Weights of a small transformer language model.
Size: 13 layers, width 192, 6 heads of 32 (2 for keys and values), MLP 768 SwiGLU.
Architecture: RMSNorm before each block, no biases in attention or MLP.
Training: a variant of Adam for these matrices, 199M tokens, 6067 steps.
Each number is 500 + 50 x the weight over its row's rms, rounded and kept within 0 to 999. Layers, rows and columns count from 0. Numbers have three digits each. The size before them is the row's rms in percent of the matrix's.

# layer 9 MLP gate, 768x192, rms 0.115, rows 121-169, columns 96-191
097:485400551438509488512488514624525535437436373399422517509551513493575471552474448466564562536517446453505525513476515540606407451450426517525475494520465470441470431458331551477418504477553530460445559538440552514418529611537539449496449426487542471522462459464602419532541526476479535471
103:450503627456465550519545500403552458450436504513394511507502546405564389495490467530572509490606443498493535485535541481515469508496406571500530493482582551394483466509523579495520539477578453474430525538467522476483540515445484493441426437589481509559418437431487468473509512486513463540
098:385380504556481451508522476476484577575367443534482485551417501460489515461496514482524484424479438508529485528562551499474548481548547559516503462507561523567485526487512473556488467454488498437440551526496502523436516540544527460511425498458500532445423386533508388627517473454430541542
106:455389547516551451543522592437490501577479515481563411494470486418469501476557496542524544494490455499573619457501461483559493467492478446423534447373525523577615453555441462479530457443387499502486507431562501565378468524516498425428414481454430414483456518452463490543537611413550395480
102:484511449499417482530638497525487440571526421525560537419566383569517512483570570557497487453566480550532533504495540569508436415516494513575552517444465498455556419566524458552647506454504564516487494495531561537500393446515549588554528538462541479460456509578558453519503491553464575555
099:494506476515491482578550407455495514510416533494529444493511377477528486409508515545579522551497520449609534493514529503505497504489497581532546555502470435506613543379506502529528482503511501410515538460449474510404522467421532474419499453540511448475452543478486446550454537437526594528
099:510429455574383484489537511479472457486422475436579434511462570404428473490485604449524413546621498512466456401583473515455513480421540520529568501501456523462471513461520483540513456525513465522538520407488549553501482531455483479497506464506563590583462541555459447610541448501606533511
103:559471629528571336599447459407504534489449522496558542550448482587533455455497488447548463509494497514498462397369524526597477502500476477497485433436523534397538523506457496427553557560596471459575522532560556487476462531417485446565464549508472451492570529529503521532505504526568490470
100:443495554469643419418479461469574491488502485489489508532454562594451569399551453447457475480533512503555499469504485527560534430449605446471499399529586481476480515517395484567565617498484475554495550486614481521474523450593473556474426440520525513484516519562497497566529511437466456599
099:554451530527517393590447450399482501480498524408511407535536472490470454465532586461530509420457530516490576537562398561538482467496469428604534407552472512482528428478464475458434497500437462446500447511473581456572515458502445574495516422521570601515506555544579548472544456412600552563
097:490537491408535512487569466580560475458514482568427387487470437494440540517435490524521430442483433464483525465561476509519515467503546485470587495535577454506525468587518530473520472554501549466556573424497500375431575607561509462442479526574462457526515475453510514565488448509584589459
104:355458577515499573534538469567466515443514435548502467498596477412604449480565467526607475412497548515452469494466499516452460473539547437462458502546466464506556469513412418459546511524504439510461528452431509496497445462473516475532537431426479511441473582432448402564495615563534472531
098:440489434526542590508524591496426402553486575505463455539450453494406486447505472491519481596407493555504437490521525554480534536480556544422477503446541590539558479521381515486559449424552490555556462503543461421476619531397560545548564460434449491548490498556428497471408529502494531497
092:425398506586451524472528572543564445525486517478537461525473531527515510520514450476516526430643394493581540571576491531582491469503487537505509506455524449444479530488486497438556529487578502567517549554487560466441457639514489474410522532561453494511508512438589502506508505487541497457
106:411449556508569490482537418521577500494455428511472399489415498500428363364507554487424478486496472427551625475467475521521475484481497538475520472606487637549604467556517489459471528568568477492509505467495471499449523534449516483472567520478473469563446444408502458505400544473572529619
098:522536603494456445424574527520518435483499457525460495405600389475504506527472473548598474506502526495555584471479627497544496535512460542618487511549483535532496489502443518553461562536436488577468481400482473472422533486542498506506388514359387506421409498539457525547561562479502482479
100:376452488486459501515485462436540427429500440489520469515570469549520477481453543531542490460542475422476566518498526509573461405488562504633594436558477580491523508532467444555488529544496451496432478512479542411472584582475464432505511484473471496545527522550559485577483555522504431520
099:437487431460495497418503546510527530542447596461418476526502491424481490599469547448495540473626517515531493507558532581529511418529523488509550553565532496456522533467505432510595507500518585485539455463484520457526534531366415453440453554532532476549480511503469449511453531467508454564
102:498462402510555517451570486489524440455573452585500467512578441601556449538568593455567580422588524510525487562519559542451523448448524488481496502435422582393587469528410515493513500513423510449419530510540531542533465590408445549536517591548403650481444529475543486552521549496504588560
100:513555521495597472510431471389520584500455508475439527558444433467423455495456489488532472476516502491508477436558500543500499511442559440619518493532508554478485458491493453610626510484557503486490494478492516530523515497423474498574467466487558503507493533513482517485449451449498531501
099:453570462458494544501492523431520532524452454513531524478471506489426536387454538532461415557595488465462560383525513498538619431525422425517464413487514368478541497550488548520556585524491519506438529488525472391416550420395446403489432513509535559462535476587519474529488537545484441481
098:453612597566450529493483531488490542520490527479505463413406444436526449443474472481581501505491533605562558512493526417487533527411472545416567482495504490542529476511453498530502495437436598485506562530389479488535619545476454407459511451465490559421403490512460452486465529494495491563
090:401439506510578520490475504514528544566379449539510418555542585484432572512418452505552441536492539478511489512477437454519431552567395464491505531500428553470477503484526489561487487416441455518435400497408536412429592585496507479472464560488498552534494526533487461547473472522489515463
091:455528462443394488507481488483457581526435389540555468410415458498466496462471500468536508497548512555512507423524497556466534503464452543474496498533485440497524388584529559519576507529554495445558546539482581489548537538441519472494538496539482409502401425521425521543436552518384416586
099:452434497457531436563445518488488520477433489554450396437439444497445432463446526396617447454545591535519490411527551489542502572543492530548588525505558508477451479518415490547439577454499446444458497558437467479483569526404457555454485526498535489424416476505477488537520449442412491537
099:494537485519433486587568439431498515562406432485539455575481423532510486515526434470482554437438508485581483541478444517627482500491479464530482475493615542474469501543463477506466549453478537604480482506564487503458532474490470511427496559523462477428509467485554448530501533487533466480
100:527541426523509531474524401529463565518426409524505530504413573475561399540378563530529590561539569506589478490547580460519508466582496531644573548470578543473473431434502502454481488450484506448475431450561566544568502511494540524474497479498418494521432504550481372473483530407537540559
098:542476551569600600488545525501523453458408429548437508470533392547597459470440554545475543531504463480581469518511556439586456515494453566489585449556414471551457506412493458564526514465541503538488479513501542568441531591570455425523521440470512535551420481478515455542506499520504479444
094:494465552581442580438475519445551450454512581467502529493520444517475509406492478502450495512558551523522454492460558535533407542530462507474543525466467517481563437552529496521486435485503479406421467524416494517394504503495484372523524439570493440439530466455538520481530489458465431519
101:496486510526515538499410512404470419594570468527521468463452481526488488479540463443525497504533533491600443526385540518496529479537504553558497486464543484543537465430514488503511540374452606523449546497598506384493539533533516522453567567451471469450431438529445475541469611581427520557
110:453437532570495558490536533559509541491483570550503515452520452519528491440572586523622488538489502497540470577495447475605422468510490572459538453483555574523585446532472506550442547499480481460535534494581499502498467499522521596511374501554382390594427533462486500543500502470510561580
097:446464477537522549517479598435490456521512523449393572394446639394521621534453537490505488404509536563498562510505588475527464518517464475530505542536425504487472534458481501465520519455518501553435589450518491553509466547520443517512391416467467422472435564545583483457455505442510503490
096:527428523557534521536590506510531501499459602442495435418508454437500450469470398562532513600494423460473473472517517506501519512423557520522435474429386498563552530456497565436514520457453433487455531494575462443497412568497510517408482444516532464472392524560472532422481454476563498541
098:493451486502519435482549515519496433527558519561467533429472502513428539391560606483584508518506535462561484474459419450478527519497519440530519515458606508519536546488496564496483470360505523509517600522578590588471502508493460497450417511503476506331466553513405489560516544458574481501
099:495507479501604409475585458568494470561547534461465430463494471555457547568498600431526499505577547458556529453545509590536498459474519524474462449529447560576448503505540544494545485490504496493507518420521493429502482480499466500572457505580535587460560424532486510493498557542563498521
097:375464424490428456590483515578451492439598421417561549533502509582471534550479496450524450420512458509460570555533610515550438488502516495500514472566476505487490458418511499449495576479549484506472495467487643560555552523483512506505510538445550520394503475498582548528502562557437439506
103:604550418492455519482464426453525451468553580377514472548485498461512586501491541458554519477492463537529544497434432424487535407469399510521530461481507509506519445470454529474560419472543526421475576562505460506525438431486482519484490493487529473444519603584512465518536546638569559548
098:466525476459467517547532498448564516492519488476486456530591508543534471476492486544536486459566455515531566528471529494535493421478645424440526449515488470456485572516447411563460586445464531544490508477537533588427507431463489462540562464510500532524482477506505437446503525509528460637
097:559512534420471468572576421538542426447407415506532492420500605570516459504579564549507426548479592501524464462499450504538486591501438540467491480452463480451504513402531426531534454468431496415522490510467508493523494464529469451510408487486464500524504447441542450508565495442515508483
097:462439486540591542502416494473454516570497403433540586475480453448431618441480463478448543495477529488505439473507444449501482561640512457497527558447518526489501551503561417527603500530471491545620466509554467518496526428575556496486548480508516539462431522517546514548538553434571537593
101:431533467412484424532443515528507490467371608540423390539420530487568436473413566508462440475468539543590547515547419467580480470544573516472588446603546486557533514547438351539468440416511485536403421449494428438500510513433478430469495533537477573513479506596531499520489517510473461597
099:463519546401479437545405456505532575444459476488521479543440568399424596485463554406484526591482454470525509517469457480519568558478434538530592560551571458491466508549435474582526515590509503459456399442494435467465505488520456520540552474563409494484486514373399441557479544414540478545
105:547412627501636507547436388522557547464428442500462537463458432427460533524506584461492418457527562478546555538541475516522518454529396481545514435466572548603570476460485454434632517502505475583560519525468537493510581527547476442508444493452473487498510467424561449451485566528458470497
093:530472484472521480545501485456568522544461497499427392472476585465454512442541530558555593462477552506521502500513490550507541547610484540460498469467540532556519361480519491495514539471491459480488465484498544473506532465305539415508467415592507488603525595578457455540593561492554535525
097:488452459572454488560484474435548513510498451406590524439460439513494472432538462562555470517517481489428513456512613541582503566464440517483387481481484544541498468450499476482464529515496526489456519567530506620510465462553472532527499511559554529499420454493553519516448566489519497464
095:532445518477495496476458506435482479459487523517484493532426458440431555502523506472505460436536516472419526537567492433574521566479514426466476533538533446459547588443516466581588548460463610486570554522497541488520564451477441521573601504531545547565442395592526449518536508585483496566
103:551493558449474484531515528426513565429555610415549518595469492472459480442490470485621560597530540518452480515496429476532436622495438525569554421403535464464476501532493547491632518438517505450573471415420562438418460588474396500530520478577513492516480557492458486573494511564463525486
101:472444457478482567505583567422562613586427431492433572462445524476468408480434450485645569505507600431445480459547537382444554518534604520488533531396459455481479433487485564521485567510497437474489465509598492581580460541487497591470474533539473456543441472464457485536438541477599509547
097:437423520485405466597517469501476550508521556481414481557460566499534568438569498471528545562502469484532478464511477476557487515490459486495497568499441500440515469537448417513471522455464507421604527459472483546470593490425475404644451466498453521454478498520494524457518556508536609453
# layer 9 MLP up, 768x192, rms 0.109, rows 121-168, columns 96-191
101:553474580535489491496507490494500475552589462452507486423508485414476502571495417467465555441460402534506452539591460376480568597429466486494525526496444536438512520508528477495492488438501517472479450579471508463482532503427426506512518346398550538526586411565528518425553580482484555516
099:523407500521481543536570466505507394529475461478498512524470524408494602504433562485524368505480477523438543492473519548490555414573559426447463523523506477470529453497482513523542477464454494534435583477475456446440652430546505539457523415500464530435556498604464566560556486647512499495
099:509497416471539511436490544499505473474497538520477442491482435468549516517505557418537546523534417435578511498521572455526584469557559522586499524475501503436535471475530463451544550505526499491413570515502440565426517495548494542468497435596537497478529454457537527521514453502558507532
099:538493472408450424458454464538442458545505467496491542422584468585470528613556496447487583503504569518458575511589499589519425547389494518581467468436522436520422391455557478503483434502499471496519469514584489581476411389560443522489498463507580587545493463542532510415513433515493593578
103:458474484544565591532543517418488502528508410500466484611626507514510561558515429441451494464443453489522429519476578489613555557449458533470486443569508430445529501529496541422543409435489468503520503473504622544533497570541491512443610441470516414570586393397556517492602534499471522486
097:551498442490479470471490469609472457487468462550385489449498490454498392542456517513448511431458505471546510461515575470527498538511503549593520520499464463482556486474482515484525428507518459484530513508505428526443507509506487458462467479451457391503475466512446481550417502435375558452
099:418573401547495438549514480555526509535510360468477510540600530641374490503596574487485583493505471580507564496502475505482521579482516492468537532597522555474493472531489415501490542438497562575485484583440450489403580552478476495489505482504505452483381545535516482506531420540514410565
097:474487520444459538473491474511499419459516597434544468489440566483571555415583517543478450539491517502665550435513558453464577438499392480522476558507441539506447466453529539431471491468531411631514494500530476467503492433539512568552440505554501510551562521523492612451515438493534409512
095:484486539457452461458577536527523450500458434509445576534471521506500488568504527552487449425413471514553461509460456386496502487562435406492575551499539442475525441419490517597429463562496524562421522485584475495573507545534528466527515529538446497515519402511477512609600437501514579547
100:577542446446507501605538434540502580511502559521471505504518522495554448505541462544537499451605492512525499493495508567560475628511485507499507483551494441514496522474605462445449526494496547522542485538529505494497519418487496397479470496511500539437470457485571536552530505542610553546
103:582457583536433459549479466538507455466482501472440503541427581464629390455505487441498470463494442515476550528469529500496526560497422467466530572399424528406448513485570522417474534561435469572464473580482448545414436473412523469485485461533553561389518518597573421320445535494546509561
099:513508446515592425618419547417438475539535532479559604493483429447526481615440514649521486543469404529369475506611588482564501457623422479495484538535510516575517532464566560514539488560582513501516496474554559464507448468535501559503527518586562562505485542534469437491501500503464480487
100:512487503411494420462544535591493459551522517514514461471518462490508540611458515451445583501524466615450467652525481532464515478507507522639525493528501472541511510469480502608546540412514560448467456500592495489437477502515536502467537489503500528422467557494505452533430561481440493481
091:614516496515492500504562486525475528446510500538559614471498480487448501587511526456479530499449481492514464483463426550481546441540451482458472518510524512525530529554487415457532540527425581561541576530485551523516507519501504491535618476601443544459470465495498435505476479517562497411
107:551461433506448462441496487494512461353558525516491590463423449410470443584403552546573553553584457498501520454561448601505474587442578494469515525487518472367501517565491523493469503511539463560543430546456579536608538489452504516588430501584504399502466510531485553406470461423501533504
102:543528509503572455515474495463503496504472518554515479495489494502485499532583607417523549500418411506583540449588566665499506366459508480507478492505518514481500529539555473451533494453487521477553532597572554487583525517550542573566442535455469509535549503500414574472588429520521516484
100:553416493474560471419480482508537520502436402439469583417541473493491403543461527500480475499493527468437595445500525558431531550508531428534447483593537450589569477477521493494458495472541426525515599519485486567494516488569517500532446473464518446588477527466449546464542476418476433492
099:443535451519515506558463506474447474509521476504551512510567448477545501606517418469495513533382447603458392568482522458555552474539484493431483549452585529522553521458519465493564489522585476474532620552501457454556551493486522444546528414508493502550458540525506428509410527523635592517
100:577517389531499456361525502519532453496477457594435474628488509572490460538564533530513453445447512443587496567554491558510468468545492478487463564423556382471510497462530431500579535507495476523452506521525467492486439527449553508539577613506487509476466521508518452472499529507506677475
104:513512493581411489453519589536491558446469464546425507517492522513506496375523450547564484523456478553496504561470525421502495527568503446562422545549424463443530424524512527464501516551529512495516551599543485563448474576576530568469516541413400500556539642496489543485501474467543468506
105:416494500453506549491509429540526585528571498542454481462416581538452486453469453511571436362481535557523509480586583462411595471581556547531531514495486488525482549577557554406533544486599473480596513493505486540508497432514433485532443515538502526576415525552388516441424491504429473519
103:502497461534518547514548479547502444490529520534530471425563448451497544456563538545546454548481575513529440497561497533498506433487484521529470512437527590581489531549481598516403497463531526420556543470535491483476503477492525532411422553476437587523474566478456541478546466491471519506
095:450514448375541516540475497478503551441485460508501468476549498461501521478503550519464553504548392477484455495498528486388523490483550523594461449424436484468477485542480460425525501451492537449454459494422545365447451559553515591505471556491501482602483477559502513439470550505563474490
098:440505531551501437577528529465488593521497518412588442477504548396449505588527514335558610527395483652557531357526499493509500465475400536483480520501503455370463494488434552451476468511488508486446462438458470544510494467573504523451519362506470445508431477514492504486488422516482501599
102:554599591441496444482591544514471475422531576532548442506572495552509538486423456510503453439521523473499484464548437350423547572529504450483569486600432517382430464594479458443499488497506557509604562527588456579438504514499506589595464404552505501494361510461431452457548470446455448526
097:529442456515513503474495516580537485579451605525493482430487450495509560449564472576402485510437427517522595474488552473518507462565550527463467453549470574408489553501479460477562509451461486632502593519582459500506502475568510496492547520509489592571528501473493546553474475490521512590
099:483584491531448564444466414559523550470489439532459500512415540401476502502590505425505471495515523424402469528431467414499477549513503576437398526536542516440464485493426511404529520420595524522451580492385474499462450497541513486493475498547441450542586532543553424506492586508480606419
098:403474396462531435463541447368536480467507474448442418548520484484457543405463468489503550528514525508500446429447559390461419491552519496478511477525395503449491477443452474527517561397496544546602475551583488506539572569529451479509536523444567508497438552419523481535553463552527504471
096:456488477455525457489482531545450526493452573423429470453503438461581493446419602513468523480482544460534510512600526472529496557563520553505506565530538477508583505585507396471479547522481411492510458575544505494545505552477517481541504428611526429473421437504436440671451437536479535523
098:450474521478546505493530519527513513508552543515454472590412391496432483530523521443487532515437523519470435647467466519541603432557590469510473510451496471453425463484512468492487551523438366465511534547468571460489626507573473478427426455364511444452506520533521435502470530564416474569
104:519575469564439481461416512516532460452538469505486508476486557572471563574486488489478462493502446420474507440505476509518571561618482438348406485416596526543586442488511502478419492524571503452475495529616554446457562554495505486542542450551467458498573483433591625445556536536545559439
092:533519405536521489491603638477462377448491551483460521518522433480429440489488523522458562566518430484468471504442561531599526601457495535443429381499472512509571443560458546542400487585447531539433432442520509554536441509515481543427472449522455457496467557428556482534510564544485470512
104:495554542562554526464473430487573371435463607536527407473447459532451536483492527602555433593590548550522571506619398538542458523433512534420486523501429594417463563532522600501494559509484492462512386562558437480516522613497526523507512440385518446456465518443491472523415532499559528518
100:611442476520458512462537553524478497445585422573454444487544589491458589512480521570487511474519505510495485492544476511477426551434646507408499543444442565532568558470444502511473520436598543514465554437524539506439459538511481586573534494534573543531571618515473598456492485526583465495
098:450446478486465466491545537533458551476406589581481499483404567542603473441493423352438500440458488536548401452529498493476562449489437452524533482462455436460509477526567508491554458439411455456529515436593490523378488439465520572574551442516520531611467483471434583551543479522508559421
099:492583509461441522525583462458510434513514482434578571551443434442477490402503541585563419549447565408474465513528436563553553486467599530584506487500374540489477495495510568593492517479403448523516590510519422570525535438517508531496412501469525473501431476474541458525540476608533508562
099:510570484557418557563510548551484539529487510504548514514535574474531479513465521592453440427563534582555584481459531483489548413554474500541512551447508471529518515564416453479552491467478599475521571527469534487480525496464484584521523471543505431492434482556518483507500478553487458461
102:472579534447503454509522537569516515525548441448503396530489423475453508429380544472560570543539508504567507542542520451472512376536580424503531477506499496578516491575456480410532500526358506488464469581505523458511530449488497488491419565462424559438581471521509463555521528521505505467
097:541487502505468480473551605400523424559488514423483503458466483501467531509533521508536424472496459497490462580615439413501528536517485441580477504421500508537498528461491517524482458537479410526502555551432498551489474462513477414479438512557536502538552606599633494599527576563433478566
098:492452490574522570505434579508503544526463513468473462477557400547447506503448526541470504571494532554517493556458518539489559483511424436458557444414532397475502406543452482456505499526509546508393487507468546516445512521500410520500477544619507557522385457493488575564429494462495460511
100:564453504410406477497472590462474493484474499528555605415544490431532550411563447391507551464534509489471416454540496504450524589519577519479527454424540544491598484529513360504516485505491453478540593469448515541524449533495493437486475481550557514514508503462607481472533496533587578491
102:625512486480414537524454510594412476470455422542454535516461526461561437407537499532617541501434463548501587576531551535535485476505557552532524441447456515459500461547522426536518591531586537500358526518482600555504534441554568527477505452484414468529512494496604567551623505451496482575
107:558498429471480510465445552522516522484497501512520464554436493589534491522534506460538478519535545517446510480487555523518527506446491493555539564426567444467531525499624532451466445486581505517475450369563578471453562516460436464536590484507485537410408461500506501665535477477520470607
093:416494615479526456496485491555465436553484516436499539445439538520536589518608495511534460475533474493490565446483483459535479430388506495499480474580554556449539431526532464494533448477444513489567532441467534489503468494586458458514540499459532540401487412519572418496495547541505563518
098:565462504495502560536460475520520446473451531485434528510544542548564536479473576511517473439523487511458548455400365527495415583498507476533501497508561512482531448524532424516466435489526571459476552470534502504443393477494516460494421598397556459508487481546542481491507456624454532456
096:474499493548544543433463556508496497433470526503411510422444510412451533531559544516462521486431438456340530562392503581532476506521532459472525474539528614524471507431444498475512504560504484580505492521520463625445630529600471468519523458433493514491448568491474518541497423580482498525
100:464505510482558512512605450444542529581462489445498506564509466482574463492514610499439472582573412485507505457475475464539485554465566574527425576545492446418568496430555488513545557498493406505581423502440449416501448492539444549431560518526537519417431502593519466500602433486521486530
096:583532424574572560528511510545432481477600442565490558456505525525468507533462527537480513470400461521583547532526486502429533534552531534506554438543415454515477462487443505485526522550588482515474495567500477483405517444467470494540346487500435520466467531401449499585522433546512412452
# layer 9 MLP down (transposed), 768x192, rms 0.108, rows 121-168, columns 96-191
098:472462487518547485503502497555557502423527492483535495483497430515569585502574464488490522485591531556501405480524478535465485427501427571423436594471497516545493470460420483461544454489521436634519487485504508429500537481563463474457561537533493428541553459473548474560493641672485567496
100:489551567428577446459495483547525578468500585592565474459436447507543543551436523503527540473484483474521528446501519568423457601472486473561540470455524599540454588468473501544519543508532437426500480503548597507538527582499404464468430549489414541481460476458436558481449594484483428553
099:490522509494449488548573466607446528522427562484484473455504493548513512460485463472601550489421433505483499488442487532557525447558572555506575544540495540495435504431490595507398518528548443517539573584469536509532541446547507475439494408462553528493451515457486437525626474506529524462
101:527470532492451559521446518530438412494462425508517490511524574480528450553495506481625458517509641548500485512535401477556514487582490533438506491471455492594537496485475587532473518594449604507505454466500405499490555475483506472504462553538387523484338461441478505538538526530532428521
102:342430418469514458466537454478513496553453597552587479515400460498424426510494370596492550495486455422451576420527547524467616496499465459476586519537485592453488547454494460485504550486525591431525507518495462419506534502479625481532463534553468568486488453569494532438485532482487470488
098:437485559567527375468526493489491468490420526516443433515524480402549504539461548473365445544519451562486456498556535566516495533439506478569423484565526467512507553512585466490489474526425495423401508481600547441488482499472607471504534548473564455419552498541510519423448560495559543431
099:551533447566615459538495465437379474538472552492470488467485490451579501491524472461462524487478433601513604445422565496524535555441429475443412540573481514528504381489574525500486511507498458541471456411528466499480576473473467482506475543413494406441418550477545434565454526554525547547
099:473487481542491443590474426419636532543540392500422518536527475503469449480541471591515551567467531536524568515512538529473549459546473460461459475528525541490561550473489535492454540429479500611536450511574543469475447501474470517439425486487469479490536571384480466428607470536514533433
099:544501539566520534485561413473435564512499470512510517506528562464588455483497545534474494426514513558374546516463534577518495548514494450543612493493515399477495452560520490467498552541412461431509519582557528505544513523476548487391560447469516450432556508438474433514488631497489638457
100:498546503492535463528533522451467480535384485503587492486502518457454460500451470592447516436509449559517427414497544493519465500501517517560434521483495527519455567463483483485510506413513542574540476421471522574466547434381567457587469413661523475511504473509464463556500508503458454509
102:470502479462474608437585568512458525560556445536499457487564435579410564489505449552383537464509517469517534426479549562467500466476531546460449521515455421580460459507433486507554423508506559513566521477550458494584539491525464399457481526477524470531465464518492630539510433576465463488
099:464557456476424518472441442456451402512489511582449485485512480565517454435541537491417503487503444480402562477521543572531541501439499540448481412503565503459435524523523528565445585515519502483471562437468513521526491544534547525467557568418467481441647550553404556530532411460415598475
098:454433541469459523541466594430420517466457524490480468589492491518471412459495504474512428475445426454547455464493450508561617558495502493576467446544542507533494610457560470476480496467471491545545545523503509442483541518444561518465450536533419436470468433542547484517511423438522489516
090:438556389471542500526440491486510437548407480404483490437426508459550343514509530464519458509466516565478519490564565537447509518447437538527465500516489524540471508414463518522529438610509476411500485565519470507493452404504532427527492472439483508489532537505499502548498566491476525435
105:514489488501554510582584471542444526569557548457480465483412473549459418532552437590448523505584455509506572504515539500483560461481511434539487500510489421482456444464522472479557435455474576570528429613495485582512500445394550490490467476517542458483362529444423639510475553459472441502
103:460475414517472613455472456505393482517443558566492514463573520591530500456493517484548456484480458513610546478402628469520529553411464466485486477459456485508500525551427438419596490450498547472545507438462542537511463563537566590514520590481490533457444559516394571445420493487543589438
102:559522526441493409469521514537462580491603521517531471530534457460507495580547506611418478538440434499567502546508342477378456503492510479518487508508463464493452510404607603520458447455479526492555468563573481571503455507565372484516526466521449465508533423559396532428471478458437498544
099:452465490444498465509489533487433509560468476556420464484468513451475442542514447527589489476529546457463493490559539583537525551407462520544445513539575535500528459564511484506486474530486525515556561588441509452455530563495471414521437547433487477474471496459503476530519377474446553516
101:511551557493459532506470539474375539360486538521530657520489550536483427531451519490525505463395471471561506528499519500519559447378467457484512535529440515496465492553479488590472452524452482497509472427512534533491514401570376414568566493445554524517542593463476506457621483648477512531
102:484435488485532481389544388504511532493520438454549456559538506571447521582480476440536497539409460446477410487482454490498618524579442436508570473533566550443423554515488527474532526505468493461468475482552453514535535532387410509432458511479509511534434439524553489575575524427527575459
102:453506573468560544506373465500550506465454570476546479484481500566522495500498471534474526460420494541416514490477498550452552543514484524583520525450518529533588431519458473539542447457519530493573418563466488567592471546473533424489467557556469440480436450534510583404477539450498487550
104:592537544442519465529493513406375632474511562474532507538437526444523569478460487445515426506495511541474466555470497422591569465556508482567503433571514439444553457490502460486438527431570538554569450538494483506530505611458435474466594476512519488477398560445553411511494505468461497533
093:455420562503512493522511481466483490523492524526482560493500440480502537481545448552524449534427507531558534500567545529534502425468457465472490507569576432497498448491440473473590553464430544444556551526465566554538542534584522539477447467489511432473502580497490517513537540466387478609
097:457506569522539508450456545464470559435464493476501542516513539487458526472496486562454530577586566445506396471528568502496467518429546464503468456524525447625448523572542547458412403601526457505614521524559578444487467536445392394558490479499483439549493417500501537488531520543484505515
103:527460473540575531557497415544571469472449515492588481492569519489462567424529522501436480506453466469423422613495471434539479444513542419537506511558489477512470413546596541402513522413432518536560482441421428510473444529664449521488471497462540471402539501526500470495517540530460538482
100:439466547440490574507488533522572475505450546463599587498534504481563469607427581515491528461526415493492533553517548511448475493529533500540472592532449452523472586511433459555448453506473437553469519435572554432538415466503483563487508531465494577437488554479575558364514509487502507480
100:355506473495455469564612527509447433534529501475583449499475476540548389511404516556487541533540650487509469483561466435559515591480449525575505540394539547485469506470528584515491507484524512474533518472532490524460512514459428624491423545444447536595511480536518407541482415471498452494
099:491536560462493470555470472496608495553417424516384522618533497514436484438489537586437505458414518524422534506579514455541534440520476489499573438473546464487492570633450509448506483506482450469520451497498453561513504454461466447510502527486481487484491481618479488524505493483590515517
096:559571530594462451544446526475484472522539439438558490595491481483505492551398459544398561483382539576554515474531503517536407464420494514522529561493412485456431530424538450433396458485521455508510523444506401536455509502449481465430464485486417439449571480545445560578471435520480518507
100:472505559583417477447439563542327497490485561519504548555489452505492515499434401497417524519525522558519363428543423519495496474426503574583477519446550548445558509455504481474534552362445527594539464519583518481452482494522594452500457433455443505551483530414480513467508582554493564431
104:460520463575532506433416411559404570502554618549588455488428551491493520462432539588573453511416438422431473504471606418436508498421504523502486405421516447588490523489541540487575485493460507449489505499551509485506482500560455550441534501483474529571536494518462514532416479538505538485
094:435560474466541521575503443484474484469480544465498544440473396476454471468423463483406513458567437524439615527460437549580551503486502564512536540493539556509543373508480536509558489534443516535498514541523555606462543497531492476511481490497503463473548486465465473525483509507418473518
102:566518485458535520557446500534537455431491541460500497485485634660511486480552543591533488527512487438475495480547462521454443608538438501454386473454461521526567527569561533433447487485442443565395483589546504504444490590524533567536488516503547449546539462430531525535485519495504521467
098:513441431456485430455540568424449569434548446489487587517547499469573481504462462489413520488538514526458552431548398472520494479500539523492555436493477471490550490494515567555483442470586557490585469524414459509466511547470467528528533534529501517473533466577423524422473489468544501464
098:451474523571471472506417528504541381441441415451478547516523519513517467539518437513593479439584438381453493606501522524488512452522542510506480512452494462509502570505557490438453513590478589538503521471440456427548545525548636520520478572438475552415547571491392436501494413534574486537
104:500556465545493515497481570555555494530496485485449488545543563495497476531493495493527507558444486507500543586467459551534486449538544469511488505444494474480543547459478500491570522474492504494484461525477504471475564431484695473499480550482431414488517561556460601583530472513551459535
099:480461461473544434469507525581470529583667519432542588489512510486530566502351574520581577492547553445525467524549544461531507609459451473486418557490508484551466462479512483427590468401438537522520507545574497441437521508510540425456474528427578473551499573532433560544473503534512512505
100:478500555570515484469486622471573495456496560632407506532529470451484509583551450496482529494509506499428470466539516520480498544533529455575548453435533538515514518557482566616467504450510550503423419620560551496491509494497556471523427506551526378567537488466409530530489524534500628484
097:634425528520518559408493474553453484535535440572531474518436517492508572484543569473534446439458516489480457438492439484604471448458440425460467552422451511491502450446478476414500504464414480495446564509478460465571461464527559436583539518504583469497513428459543514587420503526498511474
099:531467462593472370544551483485520474503450496486483461484532503470527543411460589522456457495462500478482566522503511413474542488381514578485513395507599564558566412541535502502575571440560529469571495479464486478516425536544592512559521545536575628542582516474509401540487482518526569482
101:448513580445444488526511564410568434560552508504501546491493565498435430466470513500374508441407559590470534451559534514476520407558480536555592478490518548553454532420519454538498485489446527571454489447542478459570498522522526416563476526459512548555488450553427540514488404475494487553
099:549468470458493594539464426469478555464561493499463491489554508505518550489443502538493451523527502425484571558573502449537548410575429564466613528411385515539533488642453512428467509555466543523536555510414485560596641480539522480497448486500464555563428528439464548585355487551516554407
107:543478460492537482472452483550540506573544435576552436492401458499438468465489424472424542482518540501510395415527476574553476504555472627424461523421538497479471492558470567381554460481462543439494525454525543531440566431424551541557537524467483480517441556471544464562471442499530603526
096:501466547416530494543505470475452506524447503397373445429490494426532481478544518551601554512523513506504439485561513574559501489582495554486568602497546567425573610522572469424544412572473447515574496498518491439557503548521429487478545527497484506468485484557575452608525623531549493476
098:451574504435531481491528574474616464490500470512476534463585458538533520495456640510421519462569499566456434432554536517417480527515574447597583475457570403421533561545449530563468560454596490513564530533536442486508438436431413525584468566472522428463445552517468509531538522472467564513
097:435629477472491572522456566538579418607528450411420489549543458551547517553556544450447480530446486617496456455503512585498514541419528431449425567526534489486448508439585504404518556491462441502534488551537494518526532517564423522554435525525446554369468582492471565534570537485573467509
099:521464444535480485553472513460561427508493487472458547426560538546610533429489513482500502497514531493433528470526485511607533591596415508450578669465487549542412559533391501464398428497607517575444457447569517511517472518472506539559530500521443491502478509411559558512537546511560539440
097:515523538533582480550475463512424495511439464572467472406506465485566570458585380412559557487560491493502510448490458461520489480428457483459559399472532435454420505429455511656459527469544496541530531513475471584486469518485451468498518530516505531499580511563535502379432473532526504536